Each number is 500 + 50 x the weight over its row's rms, rounded and kept within 0 to 999. Layers, rows and columns count from 0. Numbers have three digits each. The size before them is the row's rms in percent of the matrix's.

# o: layer 6 attention output (transposed), 192x192, rms 0.207, rows 39-61,102-125,166-188, columns 64-127
# v: layer 6 attention value, 64x192, rms 0.224, rows 39-61, columns 64-127
o102 090:490535575541562481491448509472569456501486479546533492466451552563505552579553539512505565425546500512545572489497495452472419555558560554507560503591505509516539550427540480470527475466398447
o166 097:557531471512567490472498564505517497515570377496455531488571496545525361509441448534579428525467527484493497496555496512486409479525561447455504521501494405504485535559517510475518441513457543
v39 100:593570573476486495621510435518481507492530495531518481583487471557528513504494476513533459541519575519514552448365458472494492516465630466591457518470616544574510556533527604512489564536447509
o39 093:446522535459482510485550570460485515479458565471537500541475521442524569547522516453411397606357492496544424525468548435470417447432525508539525504501409447497503553432504456464531479522558596
o103 093:436493446584555472452460528559482605458542521456462532442593531514486500537480476457528511401523384571496467511554593429503492440518378567456481548486497487594505430482441439455442441434606434
o167 103:439439472499397514466496493451511413472503411628544604484433559517475460434552434554452595504505459463464537580493444455469491446558485434542532547538455397413525466565528517489518536492450489
v40 102:477463474508532455462526511423489582490560413541485435523506558483500563490452542477451437409479468531459517525491514534487405577417513464473445491455496569524447467567442513494527476566421492
o40 099:540422492531454465489479475508451535471500462521500448486512469438503426467605485513578550524522482449476527527394577368543488488554494484568491574544473523517540562500574468573525580422385544
o104 094:480507504469515474512422519551472458506422525558565420485504494525435503478483474505493489512495502519554537552546520489487465467539423478509420440473486496582448435609465493468597464446518511
o168 101:562566460570471559521533459549521494467559593461429531485521565491407436512481472534560519520582537488463526461555577469540564445523566521431628537515415424532515495471556438454453510603533438
v41 094:503447393540499472499531557498400379467517546539549459539490461424456442487462502411572502482515484555559495517554506514571481525508594592524488483564506498462513587522467522487510543534565516
o41 100:442511504337512519543534529469450400465537522534544423526462473622477485556488411537445560429552459531418528460504591498582547529500443498501475553558462581512608517502482438545517429573405533
o105 092:466487510576557467467393498533547646603417483467558485477498520505568481499484569542571461526401545502424562476539452438440565535449550402493495528439525529531465491444535443465527547446491488
o169 096:534472499466493572536559488538618504482519480546489517478498456541482567471558536444417429448564539490519552488488477553494538427522499563404534403433477440425439471589424512482409548476498517
v42 107:484516507471429463583572382470406537486509513478443575497537509546543527526518539507597578444552524522464495475551489517515398454593592523464495572381374517489410478574572488467542563527482421
o42 105:483591524537551476483548550428535603518546528458479511448468509393474551463508484459510449516478496566566547529458507566394479471462531573487567553531557462508520512545500461464420494425444532
o106 089:542454451554457485456470480480472404437451496568544504623490493414509378497559523536400485590522410404468524545479438510474445545418459385511524515540493491538522572466507559504457474502463628
o170 100:555579420509516573449491510578494552562517483506496560475454498536479532527371477495452516506489499540454498583558485498543527557506458546572528515622559519488394462541488504526523558537403472
v43 106:464514489543395530455538521489485445540455637439522521442460430473537505524456583582514451600453535531562514527559551537498514454509581537517521442559446497505515576529422395484472524437603514
o43 100:527553455392578467536473567453465546570482523516478515456569487514437474535497544476494479367568566457529502516484483498401481537515533468450505515505553543458554516500476496501502503497500540
o107 101:517424513469557453480553502523587530507492393570497534465415487497483531478519486471547508502405443539498481399533468558551565559489412442493407538406439428492349467527555534468538487512474501
o171 105:453566515418464518500441530430471491508548499456510445615530594536483454495470422442456468550567486476465559448453403458573487555427554524471677513533521567478604524462490584479459500464467473
v44 097:555451446548415502546499499550543453453473485458656435539536480454525541486513555527447584453461510627581424537490500533513538555542552489432459506495544453532512509472520484579546475448516481
o44 100:443554482491587418514495462525462517540479528491449625518532537516428443472485484595542480501499456373449505457583520407516567440547468432467534401440461473574480521494483424447573481482463406
o108 100:490515503482458596542508559460590535632577489500457427494517559564570440503465471523402463540537398551448491554511488478559404584551490455507474449492536478382550500494528530459470580572482484
o172 110:459492543484555528483442535497415445438462430524554541449445520499412512517502543468606428479476507419519545437415472531461561453486566445473596564493470623505499500538510504499479462493514509
v45 097:447476432534463528510560492482400539563483595463576477497471456408485475468460490513487599645416480532493466564496498542515584443406492550475563515554474436511477502472467530404526533434524503
o45 094:515537477493513559471554537442616623524536477501438461454442510497536519519503491487516471512528417463456502509491520584485413541586489503528485515568413463507455571426597515521547544521509460
o109 101:507518588490567482513451501494476430462497421474471509529548550603401502497512494534520450472560521531463520502482431526519525426517537535463398460406466518452601502452470517524489509551464485
o173 097:447514477479542507527546532475592487551531517544639525484507453455518467503574517500479514375483510556582538482510451459540519609486477483479492424483639602506470537497433474503544504385488507
v46 092:388510507437334593536432472478470436508474471499514565574402503535489494486495550436568419486432466523418509508561537457484515455570492430533490551490390511506463500481495471488544482469419464
o46 094:497496497433544506452482416546499575482525545527502546550539587516449454462475512455500443549436520529450555390458528504614520415519495358516519580512520585543581501584429671519435545594485510
o110 090:581546519558440484458520544433488448429559502582433430372508493534530537464509505484538564517562521428579542471502409538380507539453474585524435410444528431483524556552548533510491495450509527
o174 098:511539483498604527517565520491566519535454507484540458625493524446539479538521501489450458476456544548557451589488499484441446426461535555451556584564437501502386506418523520507497437417464489
v47 096:533544572441534491466427499444467506416561493566530420443548568512565569462499479566529480491502499540487531538481451476516481518466473482408461522558567538440448569487533466493399476432338427
o47 106:470533544460435484390497503509551505523526518465563486478473443515526556513510505483548461463485503469431523442440474428462421475459513549444465511476495400424486565466469471582503515492566566
o111 102:485494385510563459542594563475425492499460576525519549533546554474470440560441495411430541539508443473495422572462569476491497579529491443605545476506468510547530424568474591473516405503479492
o175 098:528511569565495517514509388537471494509458392514333496522497474458514465487524419511473557471463448492520459469576507499508495366660451511533494479528434507486497473375462541509484536545617494
v48 112:430522501507468525520533559521543428483519484517473526590523535420523465579503564514458466492486459505535493539500528447441546525552450500437408520454489520461433550522501508372405496522522605
o48 109:482583561440584658504442477468531473502411587535500507564495485510533526536512424514477497572508478466412546520460507518497560461488515504395502473540538573548522505483550427642491514455535411
o112 097:547431596400532416445619430496527579517499476440478500472472432590461425470475512500526457411531588550594495466557518534489402463540488584594516594540476517491528497417529505478557465518453488
o176 107:538476388512432465449465473578482535536412581521484514536522461515490481430502500437475534587455506547458516519452485512487565467423551413534549572478500475504454460520524541555406403468451610
v49 099:603510574511527495493501404484568431474517458528531530583557458561434519529499633553480561462521544470435575504472403487449420429566525476467446537486611470479509506474492528473574520525446488
o49 091:554517446538514556498404544572510483484513529518523538474480520532539570485596418469542462455412476577557549497594539447482576464438456571502413505546443465533478491502546518442437523468467548
o113 099:449461443514468446576489502481387530402436537486469538536516555458482427569473477459446515569604461442455477490391493445514503512503495435464682539460464496440556452494507429625447501470495478
o177 094:492516526484465516558587472490434576596466518559406573395570521455484555428475455449459494555486380596479445575576542534472514546472415523574432479567471463600505428489462544424403467454571485
v50 102:486494506454549456461388496553532497575481486626559526385482468387457612463518467472441497429435473570607554479436501496510482609491439469520525518445483518572521433524490517573511559485437421
o50 100:496588452567465520501483472507540545528553582431510410579554581534413507533479430457587560533425587529428498440531568503483528458544471537472481406459498493487492461548491498511509497518492421
o114 102:538502499518482487510548488507482431425476428522480494455450467524588492543525463520515467491579364477463498604473495457528507353595529477461489528508481522511655486505462424480406424496538581
o178 104:446513520533492414531530504496575486460478617542462532564505591528454441403474556527475462567509555435495519530451509513623431416465498475515491421454489461476355540468518585479517534465577492
v51 090:472564452474529412531465550449512438624490596437545460470489441449449533437474488475546460536563553499515512534543569487450518381621482543420567470478536533455518548546467505434529527564520493
o51 104:595471477518542500492468456520612445468582513549510582419518556490403477554439525454518417506445515511583578531499501470474472544567492538468522483538461470445455477403534489522453512568449404
o115 098:469452556465495548521496455497417574501481469437477432565476498595544556453559595507520616510509439501417432483487511514535518510420513472558500591428472522505513491435529430488535535472522522
o179 095:463497494526545485580546592536503539476433455464458532515430430514458463512522480486486431459468554568522499440489455499571482532520511533471430419422535477583482458615507485479530426527543590
v52 105:512415547541491498425417509449415568541426611526500524493487459455400519412533520490497516506582468540508509475438481598539468548519485527472465538511521448541470529513557431575520583523536567
o52 104:416520427496522367538581478578554527515515511427484507470510510509531529542454496415474631444484497510464567502433459450467437518559502505492506603506516484519436494453447499527506576507510573
o116 094:474600472446566574499515507501508416495534473556519447478500579511556447464469562551459482558410464495547462515517564455483614481551489406533530380533486551462522564511445541527581450519524468
o180 100:479518570467527481625522530479590491556551465512526433549471393514510547523557500535602419432476400379453499543456500539508445560545522542484440435480490535489622454492434480506442504543393488
v53 102:433455486511474455437466563420455473507406517526504526410525429457551518608539465488538476468616480461509528507457501486554530502454483578509498546435518502471500516549532448534508494472498550
o53 094:452547503477516420432505509428500493451470529471469481628508515540517544529473487524528639539495566568435475498564541490477562570520436560529496509555571443480480517501503540466503482555567426
o117 097:564552499562447484581573476530541530555545420506486382485481550484521484457495571469529468439423554489540441479420571523539455429487514440408461477536446535559539523473492530544551583467430558
o181 105:501495486432583579559565476547578538576498479564494503491407489540464493399437517492463543562457441389382482484490455466510587534556514424504471497527574574466428429523514516482478461604593491
v54 096:493427501523477498582553500429408485471502499453454520449523489432480436470433545504533367553532474449424460531526541509580588495462464502456500559469513508476529503456524449542455421498526528
o54 102:540504576488549478484506524480576496438518523600518444447481493485532477538426571529543539541480520476549547500512501474517596543565449508629476519532444519452412532425489469492593449487482471
o118 091:455478557409507480461549491538479460600444532434455440501495438507429561540592423541383622487442527454518486495519502502496359462549516538475480485504556523471459404578553567523518587515597579
o182 099:580643456582504528486472490512542574496494405623631486567548551482528551520474550454521474447457519558448455463491562439452520540469478509450516527509498523550580510480425563557536486578401542
v55 099:644535521433440506490570475472448533493412504550536423528503434485564528538442504498492577566522501384495458505455507453488431483562529447482554555487490535481473492602449542480527485472515489
o55 097:514542539502469479438487404595542534566561447472530458524541534506572411549512506478497561606396520517524525388397432420499429454559499511486515533541455545489540474455588455581529502585449488
o119 094:448585473621460537482416626452490437466610497500538588504426582489469415498531505563560452426573522520516489534560436606510537532436421514443523480502508471462516521522551475466516489465516531
o183 108:503465505447538462590482505537532526502375488522446435461496581415433614454489565542457464486484398562582506583522486551533502592541587405545472506565454494457496500516466527542483597581466530
v56 098:459444409543555438530584488515539519490473473545519572547538523521466517466533486487474410375495534466475508489581405444597500539470497568499515597465472426508421366439513463413551577551420521
o56 103:439437545412557461498543523465533502405358499402540480465477517533499537494509516431469507531499459525514489495520485463568507563450486567631481538526561471499487471522569489492518455442560409
o120 101:527489467543451538488442468509460500457504548547449446578479485465460452483579524508542579518493485482522477538480482578462497419480482438390432506513485590537512457443564589554511422544525475
o184 106:572507505506391522453434486409456456555598454509537548506528522386564531502471501467528447572564536553437533414540559549379532404482470481433437496478482488554486521597506574508523537429552558
v57 095:492471556486518546485454580491474396536592484479566469581440547431455576511505410538594421514589518500573468439557503496561502496496449512521448526557499487482527506503524435570498515448486481
o57 097:425457460498540492401462507574452463515493484550493607559519503537586515531446528529416521498440561446418566590473500515539498526598563435446502495501480405450519502396422603526421576555576481
o121 095:529521444500533492593534494455502536495551498585513451443545459473497484481508583512487556611439427577491448566454508453517551530564487484507609548505480559451563450550482422457535434505521537
o185 103:486505470565398529507529463509498552502507500459443496555455480475434477507441458400510496366541445513530475447556522484535516476438497506498519450457474511576442452596510507472510511582464520
v58 100:450449576447563479512461536517513464536495516490498586544484540445433441518546476467502569446522392503548576534560468478502531553473413542527502501498450490462532497488576490472575425479568541
o58 113:510406423494485485504480451559453510445498598623433481519449420434525558546450473526497534439513485520438532495591442519550537435445532581608467472512544537483464404536485472466470470537426523
o122 102:554559401565561479422612448348454550420503468456468482472440500472496514496416515504477446513533507517473419496439485577498494486571543428483494436444524452518534531459483651576494544452557559
o186 100:486493596569393676477463449544455446575499511439507539501557419569604470468460542416484452562425499501542545484536510474499494539463535558392552532510494520500477514498554516483418484570508435
v59 098:532488519555535542431471599479454499528491528516465457523506448442501450505488455436480528527474541466453508510453432491484557473464457491478504446533517476517530506514445488661514442545515456
o59 099:486462451425469472494553572568477467460461402559442390489456484583551534583551568491468533471504409437514405447514537520530495488516498600550427453400491397427518453506527513488456442580499471
o123 097:451465540461477451450429417494539448433516563529531507553507492619418532437484509520461499479477535607440562622527559391433516554538554424520490502516489528513500468482463464457501506493573496
o187 100:506562449500591556635476585565484529538524533434547584416520552422525576531546537438513525537496468524506514468472538521570459589559536508477522528454522614482470554479559460457525637527515487
v60 102:465428427623422491496516498524523432464543522501500455479504558444493463513499458516553469483566542481565540561504642551512486428502502539437471470494426486500527411499423551488466548533463510
o60 101:543414568531455548492403475460436520587486568461483458502572516494455485499530441466492510515459476520436534548453573460565660589472524519439604616440509531565478424481488452579444568602476523
o124 094:487616470401607457539554545505607577517458474535499555496415450473526475466599568427480528468497493453505485441510519463453419582560444499530457513550603514598585574462604462437456460430583514
o188 098:549437507415494531427465558519417484460511519470501470512509478558443535506378585545534486550500478537545535417491441469498488462467545514619555435429467464440452434538553485436600467440463479
v61 097:429497493585521601493584584448439445525520527514532485556448457423577513467518560471478467581513477459537440465529539389519452436496429537499471580486522494529494427470488407509495479459518493
o61 101:531495486438565407424543501445495460479505480480465443560524519462462477478578583462429433552483532486448498572485450416429555540537460474523486482525544461568427548471392578472546546570425512
o125 094:496512493553487434578441475555604517526490490464461449455448538595446564564554417606490494479512519529466430465480509569557467522418538500505503453621437525432557477514466516520436454517480499